Part of a small language model's weights.
Size: 11 layers, width 640, 5 heads of 128, 239M parameters.
Each number is 128 + 32 x the weight over its row's rms, rounded and kept within 0 to 255. Layers, rows and columns count from 0. Numbers have three digits each. The size before them is the row's rms in percent of the matrix's.

# layer 5 MLP up, 3840x640, rms 0.125, rows 1145-1170, columns 0-127
127:080175127135117119130139089187119091114152147150192083109150137173142208115130122155178168153107069054140099134162131094112124054129129090091121138150112114126054189103143121118103135139071172110099108116152152134151095139115106109109082131117110224138098069109107166164115184155122174084127165120088084173142134158137095128135148102148108086142119087152143145100184132071142104112138
027:109094166177150176139084167085086159211175103103185089135136097117118157125139167150113073110122088109179172127114125100192142125146130105142198159146149121149097111130143128116144164133153138093140091178132164078157143121110137172189123131110057135091092083149152101063116153184137086124158143127135141114105105116128118113139152129128168155109151062120088097140116113126099098113080
125:161123088132122170156129082142111096155112156097138123143174114094125127111061172041132144143106121105196139169161132096153116186132079143080135168189145110078114084087148129098198090129101138113112179139089074143196100149130158089138092185129138120100145118145016140192067199175096094075114125120110151152113109165149112159139132111114168127116094066150107119122086125116114201208106
122:119122080158182055160135114152108140166102145165133133150174120155123147076136144120099084085099103144137121143189128140173136173133117159163107121145108113088206159131139096111125079099155123094093161111156126114123105132193131105138065141207137089106111134118126132166111112182204175121138130088108154194144103148120086143069140199129080134151108128104161152105066086058110156119097
126:087171135126061082161125154128056125178088136153101081111100111166142136109108092123077098139139132151134152128151128158180124118128111102106158164107168060138088158110150097110105146081128129120113078129126121104114131194119090114145115149179160142143144149151110135145087092094161204105080099104142057120137172108169138111108129142171139125171148067127115114179106164047132149108102
104:186101129124090091097107140102108095098193128141160079115142093187081145165170099178100097131154134129163181131152107119131102085108115140068135158126126132148138145115116133151149077135087128159112141118084154089091122105138123103085116081152147108160119168128121149169108167130146083135150191160148141138196114175121139127121160106224138076098076089137114128180190156076097142161086
084:117118111176121111115116150152135167160117138096102089169135098162123085167148133152127079202148083159113100083132155124099082119086101100035142204114170132160130065139158130128114161116115122131109179114156127133074159141136104146116112134131133128085177133177143073158186051142153075151122189063120146073125111092176166143073102176117108117112124130129110147114126123085155157104057
101:154193159087149077114141149123163146118153130094150071106155181178136116107176170140150170095140107148141142146171153088160066111115159145169191127070159166157148094149128156103134121171153154133138172124081129134124077172156154140114125141139132103080148168108155142134112175100131112174144159097130131134140139126157120151127121153144167166155136138102119155158099135134034124124164
117:115161120095113158143098135153174109165109106103196091099094133139137073141045115110109113180076164094107092088157151097133117107061092065089142119108085064118131161133126109128125094097145161107106133170119138085119105133077126166157164122107086090148134120096074142166070109065083121098111132171148080109102139142077148080095129108096120161095137102102090149106108129138115161158088
088:155123121186141150091096126155115161157199121167186139141111122164170168128136146139159059149174075150136160124095122129177085090168203176084112156153164105128060155188127193124136158152137126103069163112143156154126112152084140186114118095119135093178175093122175098081097160106096140163192143156078099058116109096115107144124174157155133121157039121119166216173103106139148068150142
025:116150156159130089098159148141144093092132153130129172144148145155093114157126176122114091118081156166127112171126120126164095151163118164103114132070118126148109132148151142133084145075121113181124161133104129051166154130154131081116088102167106070143127166124179172128189148116135138128104188096140102159139126113139095121142088104149077143106103092179076129099128172131150098096125
092:124131175119099141157176115113106143101110102063092134105147097117140121089133151133144189150133144167110113151122115036131115083106118161098110108113122106167108130101102121137119155115161075147140169116089093083140159129107148214139170126144122139124100113129143112128140173110088093139061158153182151087123107123063076086154139138142167164139104098114154168151147183177137131150140
108:122089082099121151144127110116144122108174148097093087163148127191131133117132099171113116116181100070113071148107143160142070120210100175118133146118131080153138092074126086066125068080126100134103108102084139175123107141153052132100131124089172163048135117124115140134129147160149106150086105093045136150175146081131174133084134129151123129142060083145161104124131151150119075145154
022:161063081075131107060120164132115122114124096165181116140113146148135128099173136127161141118121139139136103139072152085143174132152124136128130131065133151177094087132150111114102047156158161144151066087180121129122113193079143169129187112116128127106113141146169119161114072158142104143070160146131182138078155166166120143100138159154074125134104179106065075124077083185107106067152
112:169151177126155087129127119145097120098141187150082166125116100134154174098108157108132102143159103075093147131122038206143157134099140121105113154166061186102142074090115113134115079105151185182109119131188113127161105123067123124130180125165089101122153117168150171133145096183132161166091106084164181154146063147125124140140152092097127097115093131100181171195143147171157098090124
008:124118178178188141118116050126143130172143169166121163085171086099120147171168090143153113161114115057171114149197065133129127105124140119138130148159134169131120119119089087155127137160139106118141133130139131147129169126140161084112115128138163101120152141142138162199105109107180171136146168071153137177174134102102157102104117102103150126119094151166189130125126171081111134067091
120:125127113113126144142068146152152114079070136163165136147109180140126201135109108122097106168191138059128053110146108076125089165141152122123158095166115095205102077143104133109131076088101137114117119165101090167135156148131108082169142170109080119105157134162096179113152118151113116109118158099132090107130145136089172122131163165134116145094151125102075140137123110123117210091119
059:128131147149118120148119116152144163147119114103174143104082135162136112167100134082093144097107149132126143176120151138071126120108120071176035135159182182136141185125131123130141114149106172140149104105113106091193104100163138193151103203091142109133113088196062143091165119149154137193147141163080121116100170115107145137127123099124142128137144138116099110182123154125158123120138
098:121142119108081104169112109079136111165173069093135155123145146128154179126167126151113129079126175097109124095144158167089124081053165114148119065119110142060120156101176099150145117113196124075115107063154197135133185112077091116158179095129183090142122139167106083184106107075155104132152132148162110136179167147071092067165100172142111140177160161149158068155129165124153077136102
098:163151040119115140128130142162103210169119163117121199198164163156135186131143112094142156125149166119145116131074118114133077116162105147107143134105103149154126100187136128102181089107126166181111061205147130073185096109191144167115070139104117159152121132131114121162109100103101131120222096151151179158103162080104165149133143092060160110106149181172064161144130108103131127056195
118:111125135148129086155128128105140099134126088082137132183107123113150198093104142153163121166120106151080116210154095068124165163135079126107132146183116129157185106147135174094126141155132190057094113144126084150117056069108132164118081123116063076121200172116134092089168171101117085084114069144131125126115142174141137125106197186117108125190094166165154141153104111110143080118176
115:136145120149120123150062103084159115105105169117097093141142186082125091136128183094144153096097152159082145189130097139078186137140134130131122094074123156170118146131147142055126164116148085123135095111140149093092132101150102141105146150186213159050112107150165087116112140114115132117117086090118133119157113096153178111155122151146092106112112153158182183099134072156124138112123
077:187078113120080128194161135192175155141149127098142144093170118126123123115143115131136134114150043075105076094153162134111121106076195111117107151118113184127121069139133129102115116095095059125132117103098149203061096150128107133089105086132133115136113056145084144063099101146136142103167116098080131074134182132103063092124061120141126118121070162174098094128152120120112121160108
099:127125115166216162148148166134121193163166174162115171155171137177134106191101096143159156087162101163122133148169135145170107129076142127098120111125171134121180123151112110113144105150104121113151175158132104071138128152126167159123108145194119150172129094133160131145087091129108113131119076136153093110156219114170164166158094138052130162075111151086091119172128166103117069180117
102:077124141152102124139135159128111092138115138089127144165109147198119104087167141122090079113135179119148088120127111123149056133126109100160122128121103125097127060126059163134129123109094074094093051171129106133091058150192132145106103135066200177175110109155147034108127110062192106077174113177138162050121139125158075103137121134106132100083130199105144114054107015095081143063158
086:086072141120098101117133182120145111123138096138131135085171089114121174130168158154088119132125117077220146152138120136149104154200081119107107155143183136126131155132152180087130129130109103169172162123181136186139108174147088181115123173064100129185086087126186157134127162096087111165170113178117140133120148134116120116158141120186130081139091085063092093113100167126070133135102
# layer 5 MLP down (transposed), 3840x640, rms 0.0361, rows 1145-1169, columns 0-127
119:114190152128073105058136132165155108086104121087150048059119138141153082127079113156091152075160146098140061089114134169141173093138187113189149102065172133095118098126165105172117162118150130148143221126098152160157194090107164102099106140140177129109137203105131105126120119163131127175133111120166116114130144115124059145097113134107081118127102145067100202112102169119151123184130
030:088104151131129090161086138166103110095212109105102117129125099134094182096089136135125144129112119109120176143122112119125083154080157148084090141141165114123107130093128104122120075139155111112152177124090058108151123151172156160146141112126182082123103158099153120093104124147105104208109167143146185131107157123105105083169120131155144093127097081125157117084113149126106080089086
129:126164136156165123161131146155091114129103191150097153070182155078082086126124140144133092076157165152193142081100122122110114119138066147171109158142123145098099060126083143135100128126091128097132134136089112119162100115103074142143171183135151163048168141176177099096121088146095074134134137111126139142125072075149121152166135113173074108162172169136212135079141149115170173133110
140:157157141090161146098197163206197131049109073140103158222152098158133120114115147171159117148092163142163128136135185169090128134078193119105141138092079188117129153084160164124099092129116153132130129107180158139078195127166130140101100112194147142080119112121136114128100170134168114134121126138148154180108089110126079143093064222146130051150084127124167143096112196105154131171157
141:132164168097119076170138122123120145141118116108137139050157104154087106094115151122101118134150124173129151154141084160101092133127107170144192118150137134136091060099107205113142167130159115129179111108077080138140125113115105104106131109162084133127206177110124091146112123084111169149140081025167104091102188163151116119076132084202103128091100115119185159081147141090113130151128
100:160105227161070120096174084189189104137165164164093118111172115138131115185126110099154110121178112166170097089117141129105163051085128106102093185098102129089128144110144082163193053122163133142098158219152188141106163151104211114178180089123142150151175133147125074024157086125112129166121113145137125168144105139115079138122148048126155114129153161159126120106109165102106097145077
084:127144150131121116159168158136111129133162143149085164123096171127081140140140108126145146142159122111159122105208101126120136133128146122142203107116141107080093063102151071155138111200137176129077105113152135117134181114165140067157131139140061068148057114096230079157125152153164134083139106102184084105125150122167114077101142105191122104104167129126157118215109145143154110153178
101:172144133125170058102181112129128106111160069134106107105123131061092120076157148110144196127156072122133111134093138157201117137151135086082158128118157103122136141122116160191080096121166101073093129158107123124153119114159142095108147113130127106083130073078155128124097190130120121116082212116180095146092137168143111148119117111141173177177185146170169150131140129124146113126117
129:134187113082067153105123117178136123151155092119170056134131133152139116146092153148127133109130133146127124162138092132127105146120110167113112142122176142106118153111133169141108133174151069185157143116118137103153173135103163165150110156085085164129099155157115132123189067136121144104152154081122171126165120066093128175120160147118164112121116138139195160099057111097159153120149
091:125123221111099127199141166123106175074071104098105118157142129148148193156086098142137118174111097148090122134163092087163149168150133134123116160124119117164135178146119132136151108069077083155150130138162127135103108165073150119113141095072107128109101105180123109119124136115121092089103115133118078158134168113113093181176134152116081121126108157142179113144100070157140071157114
024:130110171102139113133149176100157091117174084159096138114105141145129118091114105106122155131108174151107080188128096063119097179163161155084101145150120144118089140127135134150131162115138096171145167072162078165143110156111112100141150118116149118106121201111102118126159147123121121129111134157141093128125144158147089170137178090156051087164097030119172135139134147207108139105166
089:150128140072089083131158130111175138174093130057052157140122138128128183138153163123165102120190111139090132148172139120136132122071104195103156143123114171173150161124185160148130100174161063144148154126120146124141148099116155136131083170136120132158150169116161123138116104117118124198088164162122113113138082138129159132119100152145143140077154142167102161107122135165120169103088
107:102143091093117148121117130142117113174119104142123160129145153168156130077146145119112161138159162129144132133117100151107167147151121149101122097088131078150056087089140177129113137103071112097113145093074142154204075117150120115124175088076178156106066134117099113103090138170178097044138122075097117169098066093091171175137156157147126185114136131105122094191187178115177081180097
022:109157122099113119081109097124111129096108101113185173139144119188144096082141149161123100138129122114113152122126058156119191122166108115119063134097117103122104169152185080124099049086121085101152109125097118168126102144105091177067123129122174078162167150052160129100136075109106060133158138081122129122138183097162089160153139132149105026141109126140094126103131080139113106108173
099:139096094157112131126125119201116172080148152108161128115167113133108068148090106137117138163193170137104097171086179148165125150129145123082155095173132075147112121155129124103148094094167177095178168183079137099117120154081127075182173186201153117071105136055113120166123100117139138091103084162120144139145094144189047152098139109054154142133126136121097125042149116158168053165169
008:081126102117238154107061117152109139142118105129085123115076152095103161101159149057164170185111084156148113165127113111161102166155156109113094189103124128105134133111095145152144172194148090114074139158118110111105149138137128119069108109092114127156141139111110143106098115074127152108168131166093135119117170160095136114101068064162184080107149125120176140129143127119128088156192
108:155130111090144147083150124170119102096165113186206089102123111146112060136125181141127153143153131109121165107117100171092172135099153119178157089119114231137097179097172125131095160190129205155108126131114128139134142151132148143172157119132097056157101125175133075168101156160102142110097153122126127092160170159094112140056125118141197135153174122127096117078117115098125155102157
063:121133149101110165131112136099142082099150136106106162144154141123107166097110087153110116148144085115144137066159090087153169150156168142141173142100098076093141134126143144110090170092131054123108144109129138141080116173158082055118213069140104173140139098094183162173161190157165173087130113124095106106151083117176090123144170096148161125156125190112123104124127122181114129135109
094:077050105117065105113103130074112185106084148114125122156132160127102113146134111152101124063156106133154164151149116157139102122085084071090139105083146127082134188151080105136048149101151066094116117061131126146107109096079096167103127159147099102119125101117157169121095118105121097089116112149145093099171110085151107111107129163117153161204098174101167137135172130150144093189086
090:152197103090127153166157139176095122126129025089108138166096128188151148161171114100066127038163166132111150139144120141069149135105177179164106114147183096168101131088093155104138160098105149100082083134156166136176136172140109101037134106124130164166097105147110121082148143128120112170170116142194161106183156068133081171116144130106121101114131142132084145139132146172128120105144
125:148159150107137159119138097130188154136132146206136092093133142128130093141167138117161090083149100120021114125112167156160137121105127150097124161135151179098149181087086110172099114172182117119130125127112183188191165149114117171093099149130125150080148154130156141118162139133128086156167210152117059155095139102171104162109121137114099156088181105160113106128144083150137164164108
109:081162055094082135132102157132157102123182172127171158152086133102108120089130087128099129150093114138141120176155119082124105141148134140147098131127166104137106110093123172196128137102113126102108101113138174164181101140111118104192130081125176153148096159070157155105144065068098110077109116071070137144076084112164108124166107147155128078140121114137170153091110134151097101171133
073:169121123106070085139128163171130117146174096131136132131127160138118174014128148059101186132140085134134092079187154147156168121090165106142125111156127125181136138106064043090126151178131090130101035161114125154084087132160123157092193179157149072091118020132150124074070107127186086173125090139125065205136112121135150143074106165126157130169153149118123121125149186086104092153146
094:187116083122130118093117126142125152140132081181143163128102157111186068138157149114101136167067071130153104183094120133090173132076137142135178197167082147116134122103106122064161101141137075166164190138116141108107153146172121151126125150134144150169130082096167145109082141077143105120116094115152107166108187119127148182173104158120182153105068141099137120102107094142139108156104
117:131144130192135086097186068138104098118153146099180162142190153137118130147121136128045178106084176146041157143149125177106108150076134125174147143104152137114132095137155175110092146128076128124117073112121165130157173188127161157112224107076143115169059091155178106115094148143134104118179130134103088083131158087133141144179116118117090093161159158156136119092139103086089131139087